config.yaml
num_attention_heads: 2
norm_place: "pre"
attn_scale: 0.276
parallel_block: false
extras: ["some layers without positions", "exclusive self-attention", "attention sinks", "capped logits"]
init_std_down: 0.0185
beta1: 0.9
warmup_steps: 0
doc_mask: true
max_steps: 5625
Each number is 128 + 32 x the weight over its row's rms, rounded and kept within 0 to 255. Layers, rows and columns count from 0. Numbers have three digits each. The size before them is the row's rms in percent of the matrix's.

# q: layer 6 attention query, 64x64, rms 0.156, rows 31,63, columns 0-63
# k: layer 6 attention key, 32x64, rms 0.161, rows 31, columns 0-63
# v: layer 6 attention value, 32x64, rms 0.187, rows 0-29, columns 0-63
# o: layer 6 attention output (transposed), 64x64, rms 0.235, rows 0-29,32-61, columns 0-63
q31 106:162123096092144079103087111174147143114108191097134118086112108159106092105122112168120118115111163163128116158148174131131103060108075150150176110098099113165102072068105149060138100064156134
q63 094:096108143093113120127183144154165077100149085079128090073132084091150136077122100097104136133130178166158080099167116114102135141094056168141172116114125210162113126130123153080096143131095096
k31 095:124080122086124078116112149108145125074160102115168108135100105139171102089095131144121137106087136125134057088141135129100139061123092184117172130108082136158100074125076188047095111123105150
v0 112:086156152097125161150176094125152051169140106173131066096141102117121090118124113122071091130074093084134114106154139129091154097085144086175135139164131154088079089149175149165156110117111076
o0 118:096111141178103139207119177143147177072122133131103127180073079081129160159101102165164106127127132122142158132086120077133093202145125126140154106119121116121155163091113141109165215124095138
o32 113:136189111146114143171133140079148059212137104146121105093125168138129121170152128102068134130119142085116165186159160108156139074088177092160095159118134148124081091175132143128129106119105190
v1 085:183176088071115077171127152123154103091150143125090158073091138175145116110154061073151132119102095174127123136166110103122144069115095132141118116105124109105131167102143101139140166053138193
o1 085:096126114153103168102139091145129106112155155086223128139097089149135066106129132183080113152123046097103129120116147099157165165086174078144142099120135109133131163088171117154149104174079132
o33 107:192075108103120096144069117119133138132086078170065144099131137094141127089133105080121151114108147159128153123153186114126065124118112134150084201170163068109093121162143165097094169102152121
v2 107:132165086081117073188166095148177140141139145134129144186064153156081113117133170144092122129145162146125157093100106120172162190089110120130154130124148148114153058134118137188088075090113094
o2 085:172077120180111116113056093131100168119122128135142100095120068073110091124177129126092060155073127106122044115123158119113109139179124115164100163136119184113199121137119128113122151105126153
o34 100:163146076080110169134129129169143164105136149107111123135078177180148142142101142070124192135118118142117202087121152133161145168099121098150148055153122135089119074156115087160140103096087073
v3 093:152079181094125107144084105113144167135131116139176105202152130166124161120120149061093134117144070081123137091124135172176119066129162140106222147143112158119181141146133083126106110130106147
o3 101:092046141083118139133153172116136196109138150135112160095090124118145106171134128083072129143105156121141142114134169179130137204139075128150093107156117121087106066112130154168080078074142126
o35 104:162163142168168152116078088120149153096064174085142152208132112124137167085123147122158102113160149107085113126079086110100078111143185108120151129106136137122147175110150084087135136165051138
v4 106:135156168169089137172155169153146123115172139134116128162128130145123145171101162110079121081138100134180098158074064087150099064098135096149125066136087176161100133100136075130172147170149087
o4 093:114075162104124121137163079159037150123141147119163147132105110065126097164148050142116159103068102094129109156112129106063100084118142120098111134067135120128180076142168160132165137136143132
o36 084:143149126133129143146145035134107124107103102113095125132133127153140166116135168142118183127202123155124201127110079179133130124110133128122152054170137162085103105075118105189153184106077162
v5 095:132150085069098126122104143180113115099144113151196101119144102108131115137122143108110119116096144125165108102187195098140153057028115140161098119071057126128109140119102135114111125128167078
o5 098:140182120135118152103137119153092056102111117175160148139104183086151072168105143113093124120150100101121189075095127123087132102124088077051166059084118151103158140151120118136153160156141140
o37 096:093051091145105170165130134141169098165136083148182133109103112128114148081149113164145083124123095139164055178122141161128114129145140129147058118109118114096088191065124109138068133110094102
v6 099:117120129066061159195174159134106174108195099154116111121099096143109129128123122140179159094101169135113147134185134119159195094153136103083167112107139085170110138158113159108165176130077115
o6 115:122150117140093117154185085107141108117133099108181176147029122104089152130153083142102091179158079098092089156122135089121166089117089169100138144141086147152100142099141071166101149144151160
o38 094:129153098163110177128086139197106092112175135142116146147184186122143145097116154090131105091125102154123142094120107146141085152115191085107150105120172073086123144146101173111171152148041091
v7 094:118155148185119138242037129152136110099165156102152167087161176104118116150082141164159135072141109139122138113133129127175146122127127114149112106114167129079198108107170151118135146093133133
o7 091:143166145150146142112104117138145129137149084104085112184117084152172078118149124088169144135122121204107176166106125173169090129121103143083121105095120145202143168126124112156122082181174204
o39 106:104150071142133120127100135197106122117132178112179168109222145118126125102134170188148127098112161115150156124163118141102124172125147148166111144110125110077193122178170172093120188101112088
v8 097:135148088111130122082097183075091126104128175107128151118133175162067128160104093125173161108165157175127177139156076144063128111128137153128139135157116204088125103150168138094127173167105071
o8 093:158130139119154122124100153125126152126058053194156143147148139128150126102182104112130116146079081154095080138170156097140159114116075126128118153066173065105100183064126147170123130140153092
o40 096:112149140109159162139124179125098140051119187114107103121149155141117128148098154158174166105141165099137163126092101140079129145149174112194091137182110168117179117188118123050112130109134066
v9 105:103141141159127096131122119106162159138081112111141080089165190117084120099120176077152103199128145140128144150169139131211110176109160167129118106144178118134109107132079085103123136052092089
o9 106:136109160112098114147093159142130100109128133113173162135081193136191120094147147133132120119110116119074150165098091176062115071181136144094096193153162142071103171145163064125094137107151119
o41 098:106138120110160090089128078158131178147110133153104101109157088151078123162123096156153113153161098100160096132163171103219140203102066150150123124079151132161182102125114166097143123108083155
v10 082:117082097086076122150155140093146139131154132106134150112140158126126122144163202151104007171111144115141161141121113117156087168170109094131117121101166106091102183183143122159156095143183123
o10 093:127123086072148124171143073097149142121095075093078098115086100074181095116111145094113130117096115126138145128119144135166158096143177213171161147159187145081139128154125114137062089142104142
o42 092:134087132149117153134151179132130095145195138158178104103152130149071143125157095144112140180165116126132123130158169165123066140148076076121141115156111189162085120153188120079174170086164171
v11 100:176121147124126108140155122074113167100124149103154063078155110076070128111120073121091132114106114138087062126122122102159230155188105116074136149111127178107110134131119139104168107167136124
o11 090:098163120090116153142212149223153098168109129140212092125146124108083130147150166103092150132097151164105125113115134141144156139163048165103103142124188152139096126133128104125072126124119110
o43 106:163107206192110093141117102115104158118155105096128162105090138102161118075142121121146138161184119108124113097129121088117126110060156116154152128123108135170226134129131179123179117175080173
v12 101:116109097168132126126103142091139087117214062117154121104104148162093088091159104158112078143170154160063139146132095161129120113068160121095108165114110105172068108113079161148157141118175097
o12 095:192137111080139194122104158106185129152114133098083145096136108095131117170162127061100154145110115105118104116131108061073142155072082147166137110123141114150094091072098165086125105190139126
o44 103:044075115174127085129117085157079119090149127132119117126157107157089167104084095172168146138177160088180123148122126169139113095123103135130096136139167166140133074144089143166167135050126161
v13 114:143099121098101094170198107124072147091161113099155117110170060121111092166127130155141070132108135112123129115079157137142117141100111212173167126200104117166106097124160186124147097122126167
o13 091:083124124155157079161132048109170078128095127180101115106134110168154157073080152121108111102147092114123141122163099180176113140117180115113078128124128122212140111110120134168123123116052100
o45 089:147101068065110179154148094067122164067176159138179170111104105121189113191145121113145095102109115160143106085106188107123151079159082133152135128151125166103145123162127127147125090144112167
v14 093:135106115124027096122147140162105136157143116132152090165110092137169136115096057141138108127137061111177110150121174124146114180133097169117142154073137183121054062112144140103125127153093132
o14 084:115102129155117113089161090101144131200122096173144106088103157116142143155116097138101089143138120120165108118156109138084196034189102091168141100139090061111160141131118147181126133113142072
o46 099:080135108146143150192148147152114149155133186115098133146127075142151162126078163127107100144086132124089140073120164089169121219045140136112131152066138147143122107163103129114160133129061144
v15 099:125116133138095110151083091162136174181100143129091130057171166130144121125141111148144143121146137103129131134127114174168133098115075118160138147139083126139013084189132081129059153153156149
o15 083:152119159076113108084206118088190124155153115099135208106134129163149118140106160095100136102100146129162106143135132101110116120124171154096117101133075059116154201110101178076106102141092150
o47 100:099088112119093127145111082214117153207081185106112084133130114073131099157138155148153154130147119126087095124144104175122158149123084090137136122100113138152034148155177123114112179114136113
v16 100:072100102116109103175172173134086144124147117100151169094116104167101070138092184217103156084086087129126125116134121166160139112119171126147162155126117178146133155124124042116172099130135129
o16 076:103068128083171152136125121196082113109136155117109062091152137077127087107132103121104135141128099183112083162102106124093106155164116124166104118097193103111077129067117132109085165170134185
o48 107:155128124157123072115173119088102116139081155176119187172124191154085129106069156136074151115100112109131161113134136147189165063120151129105114182124104128108125123153136078180147099173153076
v17 101:056162100148157128132146134179223129108075099118144145100136100123137122058157127131134120081141179210121151113185118121136110148108137117138152139105169190134089131132101157109152158169080132
o17 101:188081161182071148164104161088101128081134046118125148104099097144135175139123106109143102129102151155122101158114128071098134138133170118122087102123190135081112092093096101131187119172126084
o49 111:074165134097186120112139164220160095110103105109165123150126160123093109126132157218135118097163133137126112088170171154140160113150109180146176110122122101188157133170110108121162151076144107
v18 095:080159082133107135191146094106069123126077183189138164171136122154133138142114117115082132153128177156125056122148130115104152099095120113106119152143198065122131104096158129058108160141131166
o18 101:116160112198119108108136154179150094139137114099108186061133088165133114135104166111115167106073080122167119151093194110105097126181069135119115086156136088162121130150170147110120156145056139
o50 091:130139050155111192132119117099149124134151138124098129133134140124069154170122114108077049157164101134135093103151140083121137143164152150149095099145073120052168135083072152134129139204152133
v19 107:115071128096105170116133118127146105132115084119094166124183147184168184136121134114177139103142195189135101154096074149091202145121170179112099077115138130084167138152129075147112115112142115
o19 134:139158186132129165145105129069141143122147087108179112180093092160129142148092075078101156135145161109075187088161161106135122142128137090137090205137153116109093125154163086108150112141059101
o51 094:112057110115077091144194140143099158126092219127080153083164118117150119085141139184131094112106113117167067155113102129070127132137131167155109070157094128120152162120109144146106175136133160
v20 105:136170118116162070099097164089106127098121184190077154172144082105109137087111119132204029145117130136106100152125154156129133100116168098122138109099122172155184137140138095150133136177161130
o20 096:080152095125129100131112107129159169118128138066145171116090133129157100118116131150049159124104145100135143098089128110098147102166115077139116205163141160069062177164131137108130096097088058
o52 098:138123125116114150096141158074091112139163194160139145132109106129126131129154107139185098096111192151152130104166145166092115156083092144088114134126114150138153089164118091094101058169236156
v21 088:140135196136131086091103138093124144118118145067126108131136124128117159131071147150149095064193173143102162168140145145070177089072084129118159209132165114150116173112163105144142107145088115
o21 072:120165121138120185119077078186129118147034150077159160148139117150129102153133091083158154187100106122090146169101096102158119151154171093122099147133134127111084136161089164184139121154177110
o53 094:132115151164130076098188137096147200119116111114089152084154141157163144155125189152121152088179129145155102121104128140141137092148059113128088178133113132136125158157124149101192053136060153
v22 102:126126120134140164080126158044194185102129066162140119115095143141141184181127117105094094143092106125150128156132109173174117137136142122137099173149177138092163069142127055137112144167088133
o22 095:133114148076117096117148146135182147138102151081121135121193116095145175177150135067089128149122138097102206159125114095157130109196097148132167154168143128072142182152131200113138160102111097
o54 110:134138111177150136132066158105145187118121084155115130086058128095107138110116117152188108136139110133110104099111185171118089167088139109116082180083158160129130038144162077159107120133154149
v23 101:133129133148192121099074124120126127219123099143156109113074123114066133126178140171146092126110146104102117130063166118081161091123115102120119077132112146161122104166126105063156133055083146
o23 104:156130131142141071140169108101089197126080181152117152166179083117154141113186122187172194090117159162103104181139115101133117120107092105098069140112112131127087139120167136133158161166166148
o55 107:080126120162129167119101138138171131169201095105161147089107116136085100152112114096149098182156135101164115081094183159144108112059130078102143162074129164132122095134078097110161095118075171
v24 104:163157083190070105141146140154112116075116130060112082125145144150150155147164107154163125174149094126104116039150128131088162126112155076148167127080080154074118174120135109167095158128116122
o24 116:089133150096175125093146060138090111142206076142163079110082132112078097119132106123133155152078082132122134123113094137137117215078149163109123103085150117099158158089100156085137086128139122
o56 089:181136138177120085092112176117146174107100172070068122164157136141158151148149118162183053099134127111172114155131143128110105110168172104166165141132123109124133170069149117119117186132059124
v25 102:123099172111134152157159138136204115148107146092129087176189164109098083139099120123162107168143120139137172131117150105142094065088145065133108180123152123156136089074142109082091083170105180
o25 105:114159129132178113112112176147125065130100111171095148101128108139106097121029146121121137135111131119164067132112135174138057145155130230153096144114135066138115109166152100118132151152162103
o57 111:119119129154097187167160108134127126146190115099157152149185118103104152123194088102107115134148124121128147150091155090135204109103125040130142139162169143094072111114087162083125112138089189
v26 094:116116105112136102122138109145158081105145212110166124091144152112181154099086172106128130148095058083110142163168172132091153097138138138117179078141062099134110057103108139090161163152107142
o26 112:101093119164190150151079154154193141112132154179174104103109096073085116108136094211185130123136112104163106165121174143080158131130130150108119180121101110158129110164170104149079117114091150
o58 085:128134133109107126161186086119102080157117075134155138164120135154135142122135148061112126196108129141071124090174135104151097180142205111077145091067154099071136144086163077114123136108138103
v27 107:208135196109094122142169119122120101123118108161128149095207160126121117109173120129083135148162130179100078159146195150166101180116125154163105160100126147203151143134117148090114146103083114
o27 106:151170089161132178087112105164119117136084125205133124159128140206181146138166109107180100159164151172174181160110117107100130115163117175104113125135102164060080136103152136134120101088109126
o59 108:118149177106082096160169134092124130061124126127160104114134081067089076118099123159089134097093073063076115148111167182117122136121158098158165156155105100191155099163102152134158155138114151
v28 103:147159137119162103136118159170140090150145158108124080168103120123125129085079170087154070113070156159097156059171095154133108185140123064175095146162144094152096149113154069134158135136176138
o28 120:137105082176165118130094138130134131132085162107112112127103172066135120139127139104134136117100107143176109167154108092069058206127189124131099186173175144147113080110127146095108134179181158
o60 096:148141099036103146098111163134124082122180113120162127116104090152078123115108114096106095146179133173099166080134174186194144111091075108152174098116107109129112177153128137124158111128094080
v29 094:126155108133178089112144114108088150133198110117129156174168179166164141096164095096137099068088104110129123074192132090104148073151112163132083121119129119161155077155108145147117126132158049
o29 094:137157075126115130177096164136113137168176196139147128111110116108099131119148142134120162162101154089186178153131136073089171120083090132150112126147110131125171146168188075052079177132112153
o61 099:167137107146201118194161162124144133131139077112077174183159143131137137135133118120124148076136116130090073113143136129153105137183157120138111135145169157156092099142160154184158140107183032